From a checkpoint of a small transformer trained on Wikipedia: 463M tokens.
Each number is 200 + 20 x the weight over the matrix's rms, rounded and kept within 0 to 999. Layers, rows and columns count from 0.

# layer 7 MLP gate, 512x192, rms 0.126, rows 430-446, columns 0-191
241,193,220,208,174,204,223,214,228,182,192,209,232,208,164,222,160,182,172,188,228,185,178,201,216,219,206,186,163,212,198,143,214,203,165,197,230,222,220,243,236,217,206,233,223,193,191,196,212,164,192,219,204,173,195,206,213,214,221,189,185,199,227,223,234,222,225,196,158,206,209,214,230,189,213,151,229,237,186,192,215,186,193,186,164,226,227,223,162,202,221,204,206,184,181,241,180,201,191,173,210,175,187,191,232,228,198,168,203,214,186,197,175,212,184,189,236,210,210,195,192,202,172,204,197,173,182,241,238,221,216,192,216,186,205,210,210,209,193,188,223,222,159,189,200,213,198,223,196,201,182,202,200,208,141,196,189,223,179,190,195,208,232,204,204,177,239,191,218,214,194,212,168,198,196,194,170,198,194,219,203,196,220,208,193,257,235,202,223,162,201,227
216,207,216,221,223,193,194,196,173,177,211,175,172,169,214,207,227,168,180,173,219,206,181,214,221,210,184,182,224,181,198,207,244,184,228,219,218,190,224,197,240,186,183,210,214,233,196,218,220,213,186,201,190,202,197,226,198,189,207,203,214,160,161,181,190,188,197,182,201,185,180,195,216,209,196,218,196,200,261,202,175,221,215,184,229,225,213,172,194,195,226,184,182,201,207,195,222,187,197,182,204,209,212,199,195,181,193,172,199,197,209,195,200,208,212,196,198,205,196,216,205,177,172,191,233,207,220,187,229,201,199,179,220,211,213,189,198,221,221,212,172,179,180,178,198,217,174,196,207,216,174,211,175,222,216,213,207,195,193,204,192,183,254,200,170,154,234,189,194,161,190,182,192,204,174,184,223,189,207,214,195,189,174,193,186,186,213,177,164,183,200,208
206,184,229,167,192,176,205,215,201,172,191,173,175,223,175,207,226,192,215,235,168,200,198,202,191,210,221,182,216,215,208,202,186,211,218,194,208,180,174,220,205,200,210,222,179,180,202,195,211,181,188,216,241,215,200,243,185,149,196,160,183,197,153,210,218,228,238,241,200,227,187,213,155,220,200,200,189,187,217,225,219,192,228,217,185,200,175,213,206,193,222,199,231,187,191,187,179,232,242,213,219,198,198,182,178,208,214,184,184,186,210,189,143,193,173,213,174,196,192,194,173,192,190,205,251,194,164,191,164,234,223,187,180,186,216,199,214,161,214,207,218,160,174,199,198,210,189,185,187,205,180,188,203,233,178,181,188,215,191,205,225,199,163,222,175,200,192,226,201,211,196,162,188,213,217,157,223,215,213,150,185,223,204,202,205,211,172,172,189,219,180,221
158,217,233,204,185,191,196,220,224,199,208,193,206,194,197,172,182,181,194,205,185,222,179,192,177,227,172,191,214,207,176,186,190,165,209,229,188,200,209,222,187,191,211,203,200,190,165,205,191,218,198,216,233,165,196,214,173,179,197,210,199,182,191,196,215,197,189,181,185,202,213,184,217,226,213,193,240,211,194,196,234,192,169,218,220,189,202,197,211,203,199,210,190,193,201,163,171,176,166,173,190,200,204,173,208,193,157,212,199,197,209,159,217,153,186,195,181,175,204,192,232,215,177,203,168,239,206,186,201,193,208,210,214,209,180,188,210,228,193,200,164,220,183,209,182,244,207,206,186,183,189,210,200,190,231,223,162,204,189,163,190,206,174,186,227,169,179,168,187,180,198,178,188,182,225,207,176,211,210,226,245,195,194,201,193,207,202,165,232,222,219,226
198,169,209,178,203,219,199,202,191,246,220,197,217,189,220,215,213,198,201,160,181,190,189,212,207,188,203,203,207,176,217,190,191,236,226,187,161,206,192,196,188,193,232,177,181,193,183,191,219,196,209,207,211,205,192,164,203,224,231,180,172,191,202,214,160,209,211,195,228,194,195,165,224,204,223,160,204,185,189,205,180,208,216,182,201,224,154,206,193,213,216,236,182,191,177,211,194,197,194,212,185,194,200,200,196,217,192,234,212,197,197,223,183,223,186,222,189,209,208,198,196,200,199,207,150,208,200,188,253,234,228,183,193,186,204,179,196,178,223,206,212,216,205,193,198,190,222,176,208,199,217,240,184,195,185,204,207,225,191,186,202,206,199,208,223,202,190,212,203,207,229,208,183,151,192,203,202,193,175,185,200,212,206,224,177,184,212,189,207,192,196,236
209,209,177,201,223,166,191,203,215,190,209,189,178,201,195,200,191,200,204,236,183,185,226,210,244,178,189,185,170,226,213,167,195,189,219,197,171,229,195,201,181,172,224,150,202,183,182,177,211,207,203,171,216,211,210,200,200,209,192,196,194,215,203,157,200,182,228,215,191,184,225,178,257,180,199,211,221,207,199,205,182,223,177,180,234,210,213,190,202,210,178,191,185,221,215,215,226,197,167,223,173,174,209,183,210,209,171,193,211,184,203,196,138,194,173,176,172,200,164,203,162,212,196,189,225,171,182,206,231,198,236,168,196,188,183,178,171,218,200,197,130,185,181,195,193,201,220,196,224,200,231,174,175,194,209,185,183,209,190,214,220,238,218,210,193,186,202,193,211,211,179,208,194,197,166,185,187,197,232,226,196,205,205,190,208,220,153,190,174,233,199,191
195,203,223,194,199,166,198,210,189,176,218,173,207,217,190,237,221,210,214,194,199,211,166,179,205,181,229,171,165,228,176,191,197,220,203,222,192,209,199,198,185,171,205,177,184,158,215,166,192,224,200,184,204,190,211,230,210,202,184,195,207,208,198,216,207,190,213,240,168,212,170,194,200,179,186,200,237,203,181,230,246,189,204,181,193,215,195,201,186,153,207,163,177,152,215,177,210,221,233,209,207,150,190,184,180,193,207,205,192,213,218,172,163,160,220,192,209,182,239,231,236,181,168,200,237,210,200,184,175,199,216,180,198,169,190,212,162,228,190,190,185,221,182,225,208,205,186,209,209,215,177,206,209,217,180,206,231,148,183,188,207,172,185,186,188,207,201,218,154,194,221,208,181,251,215,204,192,225,212,200,212,183,201,239,186,226,197,208,222,217,164,211
221,197,217,195,196,213,194,183,200,195,169,238,203,212,185,199,223,204,198,229,200,162,204,211,181,215,215,223,162,176,187,210,222,178,212,193,200,247,208,204,204,227,194,166,207,184,202,211,214,194,164,237,216,186,190,181,211,196,209,185,216,217,204,199,231,170,199,175,213,223,238,236,191,195,188,207,205,237,178,191,206,198,169,182,213,214,201,191,222,212,196,218,175,217,171,192,194,234,187,213,211,237,203,165,224,187,254,193,207,190,198,186,228,208,177,151,203,178,209,208,172,181,161,209,241,181,154,202,195,166,202,171,162,227,215,212,186,202,200,180,178,210,200,230,185,179,183,211,195,199,164,200,176,213,200,182,204,171,200,185,191,222,192,222,190,190,205,160,221,211,193,214,192,196,176,207,171,212,184,193,178,195,180,190,227,211,194,231,211,209,185,230
190,208,216,213,194,218,218,200,174,212,177,176,209,186,199,202,180,208,217,205,201,198,217,149,192,210,214,178,183,204,151,172,196,206,232,167,177,208,208,206,230,169,230,218,198,217,178,172,225,219,200,175,201,188,186,215,194,191,217,181,169,213,184,221,221,221,212,215,201,175,192,177,188,202,206,151,209,244,211,164,210,200,227,180,222,193,212,224,160,209,204,226,220,175,206,209,223,178,226,186,174,178,191,229,196,208,207,194,179,197,198,178,183,195,196,225,204,190,220,206,204,193,190,222,167,205,204,189,236,180,221,216,196,161,187,213,216,202,226,187,178,182,198,170,181,199,172,175,223,206,203,188,173,171,231,197,205,198,217,225,195,210,235,207,174,204,182,227,218,212,209,211,201,203,198,196,188,183,214,193,214,181,199,196,169,204,196,204,190,180,180,241
223,217,201,220,151,181,239,175,176,183,181,199,217,219,178,198,168,224,210,197,192,207,201,233,199,205,216,223,178,170,187,193,197,170,186,180,184,208,201,212,175,186,208,216,230,189,196,198,192,225,192,202,237,192,200,169,224,214,224,172,167,208,226,205,169,220,191,180,186,147,226,226,190,180,227,217,189,196,175,235,216,188,197,185,177,208,176,193,184,247,202,195,197,234,217,177,183,207,191,193,213,211,224,210,240,179,221,191,195,197,224,212,205,183,206,221,209,191,199,166,203,177,211,169,205,210,233,176,211,182,195,172,199,196,181,215,205,193,225,186,209,174,187,192,188,196,219,173,193,216,225,193,199,201,201,157,203,216,186,223,229,212,198,184,185,184,151,233,187,233,196,173,209,183,233,158,206,218,224,182,217,190,202,191,167,215,177,194,227,183,206,207
182,203,203,205,172,187,218,185,216,199,207,213,199,206,191,205,149,199,218,166,218,242,247,208,188,226,193,244,204,157,193,190,190,203,208,169,190,181,186,206,258,221,191,214,239,177,187,192,169,197,190,193,218,186,212,194,157,196,205,204,196,223,173,166,154,192,213,210,192,240,207,205,254,230,193,221,205,155,165,196,253,195,190,173,209,193,216,192,215,154,200,212,167,197,208,187,207,201,265,199,212,246,200,209,189,171,236,176,173,192,246,194,171,231,176,203,206,190,199,175,213,183,197,203,235,185,224,207,183,197,205,175,201,215,197,184,210,205,194,217,211,221,206,211,186,205,200,230,176,230,209,178,208,223,183,181,209,186,180,211,177,205,222,198,203,188,217,176,231,186,190,209,189,207,195,212,227,223,186,191,195,186,204,202,201,213,152,191,195,214,210,192
227,247,211,214,194,194,192,193,214,210,205,178,220,188,225,198,202,200,164,220,194,171,164,220,204,224,204,185,218,154,171,174,237,245,218,214,210,205,206,178,224,227,212,180,242,179,204,251,232,203,203,175,175,224,201,184,192,230,203,169,170,221,231,229,202,225,245,228,183,212,247,199,200,197,174,201,191,228,200,178,191,207,203,216,209,196,213,194,219,218,180,199,186,206,182,210,199,197,175,212,187,205,214,239,201,189,201,209,192,218,200,204,207,210,188,200,225,192,210,201,207,160,213,214,196,210,152,180,206,166,216,210,173,191,157,183,216,210,200,210,204,200,209,205,203,206,201,229,193,222,204,176,209,224,200,206,168,178,195,186,183,203,235,221,227,185,234,192,229,189,217,220,234,205,194,220,228,205,176,197,180,211,189,212,199,212,241,207,175,198,188,206
174,238,271,186,172,211,214,214,209,215,191,219,212,212,229,188,181,227,212,179,226,176,179,200,207,214,173,252,222,212,212,172,195,204,242,176,203,205,230,145,184,190,209,197,182,189,222,191,254,212,211,229,232,233,220,160,203,184,182,177,195,197,229,194,195,218,200,184,192,167,205,209,167,200,246,213,232,162,207,255,161,182,216,207,237,239,210,221,192,218,203,192,206,171,193,228,162,218,169,219,151,187,209,228,203,172,208,178,214,167,217,172,175,194,207,223,183,217,220,214,224,229,196,234,203,218,221,191,212,222,182,195,216,213,237,166,216,227,191,209,182,175,230,272,195,197,225,202,196,215,187,200,181,204,170,207,226,210,163,222,218,226,178,192,195,160,219,191,202,190,219,195,235,211,217,234,184,198,211,185,199,219,212,206,195,152,195,200,207,173,204,192
207,207,195,232,238,217,185,172,204,197,188,216,238,186,171,251,184,189,193,196,209,199,209,195,185,203,198,211,207,185,169,217,206,166,192,213,204,208,200,197,229,231,179,177,189,161,192,215,234,185,220,213,204,204,201,205,219,204,192,199,218,227,203,210,206,200,194,163,171,218,192,206,191,181,175,198,205,186,197,223,215,214,216,208,206,231,203,205,227,180,207,180,166,218,225,198,200,220,194,140,223,243,190,239,210,219,203,189,183,236,195,213,181,192,198,178,220,226,188,218,187,194,220,185,207,182,222,189,222,213,195,191,221,198,201,172,216,237,158,202,185,229,237,195,187,203,213,191,218,229,184,158,223,185,221,224,227,178,220,212,177,233,207,192,184,226,172,211,232,218,243,171,214,183,181,201,217,175,190,186,211,198,188,221,202,196,200,239,202,187,235,203
217,196,148,180,210,202,218,226,179,196,202,226,176,205,200,182,192,188,215,241,197,207,174,190,180,196,239,228,208,196,209,179,217,207,239,214,201,214,213,176,207,185,224,200,174,220,183,184,174,199,193,207,184,223,178,189,181,167,206,197,185,183,205,220,213,164,187,193,215,192,175,193,223,203,192,160,209,185,212,204,184,188,220,193,217,205,188,217,223,215,194,217,212,178,201,203,188,197,198,177,213,154,217,209,199,182,189,196,174,169,194,185,192,181,187,211,234,168,180,221,196,224,200,198,226,178,193,176,146,206,219,201,187,185,182,173,167,181,198,196,218,213,188,206,229,201,241,209,203,197,204,197,179,188,189,206,176,182,209,182,199,219,161,210,209,168,185,162,179,220,197,199,203,198,179,219,204,206,200,263,188,183,189,204,212,186,203,222,214,198,195,179
218,225,211,206,178,175,228,221,220,186,191,177,209,173,228,201,223,189,181,190,192,198,175,178,168,189,192,218,204,174,205,207,209,210,209,184,202,193,188,207,218,217,196,193,187,208,165,183,162,208,226,191,217,220,205,241,219,197,206,198,177,240,239,226,183,182,232,200,213,214,181,210,183,199,163,164,199,186,175,214,203,218,200,209,194,176,177,205,186,222,197,220,212,189,188,188,171,193,194,196,198,170,198,189,181,198,229,276,205,165,197,190,164,224,209,178,210,222,190,226,199,167,189,176,216,193,214,173,207,210,176,175,177,185,197,162,204,216,189,172,210,200,212,161,214,192,169,201,206,226,184,201,211,226,180,156,216,195,229,201,210,197,182,201,202,190,199,158,194,217,200,226,206,223,161,198,195,218,203,179,228,205,213,237,211,154,218,184,250,239,184,218
210,182,246,215,188,179,159,205,223,195,168,186,220,198,163,172,199,168,200,186,169,176,185,195,190,212,193,189,191,209,187,208,229,196,249,200,178,190,184,191,195,250,185,167,186,226,234,206,179,200,225,213,165,230,203,229,203,208,209,208,237,207,198,243,179,232,194,190,199,262,197,206,210,239,202,196,197,179,178,197,200,213,218,197,167,173,233,213,232,216,178,240,173,203,200,216,216,222,206,164,174,211,175,175,203,180,211,199,208,208,199,213,186,175,231,211,160,185,202,168,174,189,211,167,216,153,236,141,184,166,203,216,201,161,186,214,180,201,170,213,181,239,188,198,197,196,222,234,233,189,162,212,234,193,221,148,192,207,188,165,215,215,213,196,245,194,200,190,245,211,199,196,195,183,217,156,216,206,244,235,187,222,258,223,180,181,218,245,211,179,170,225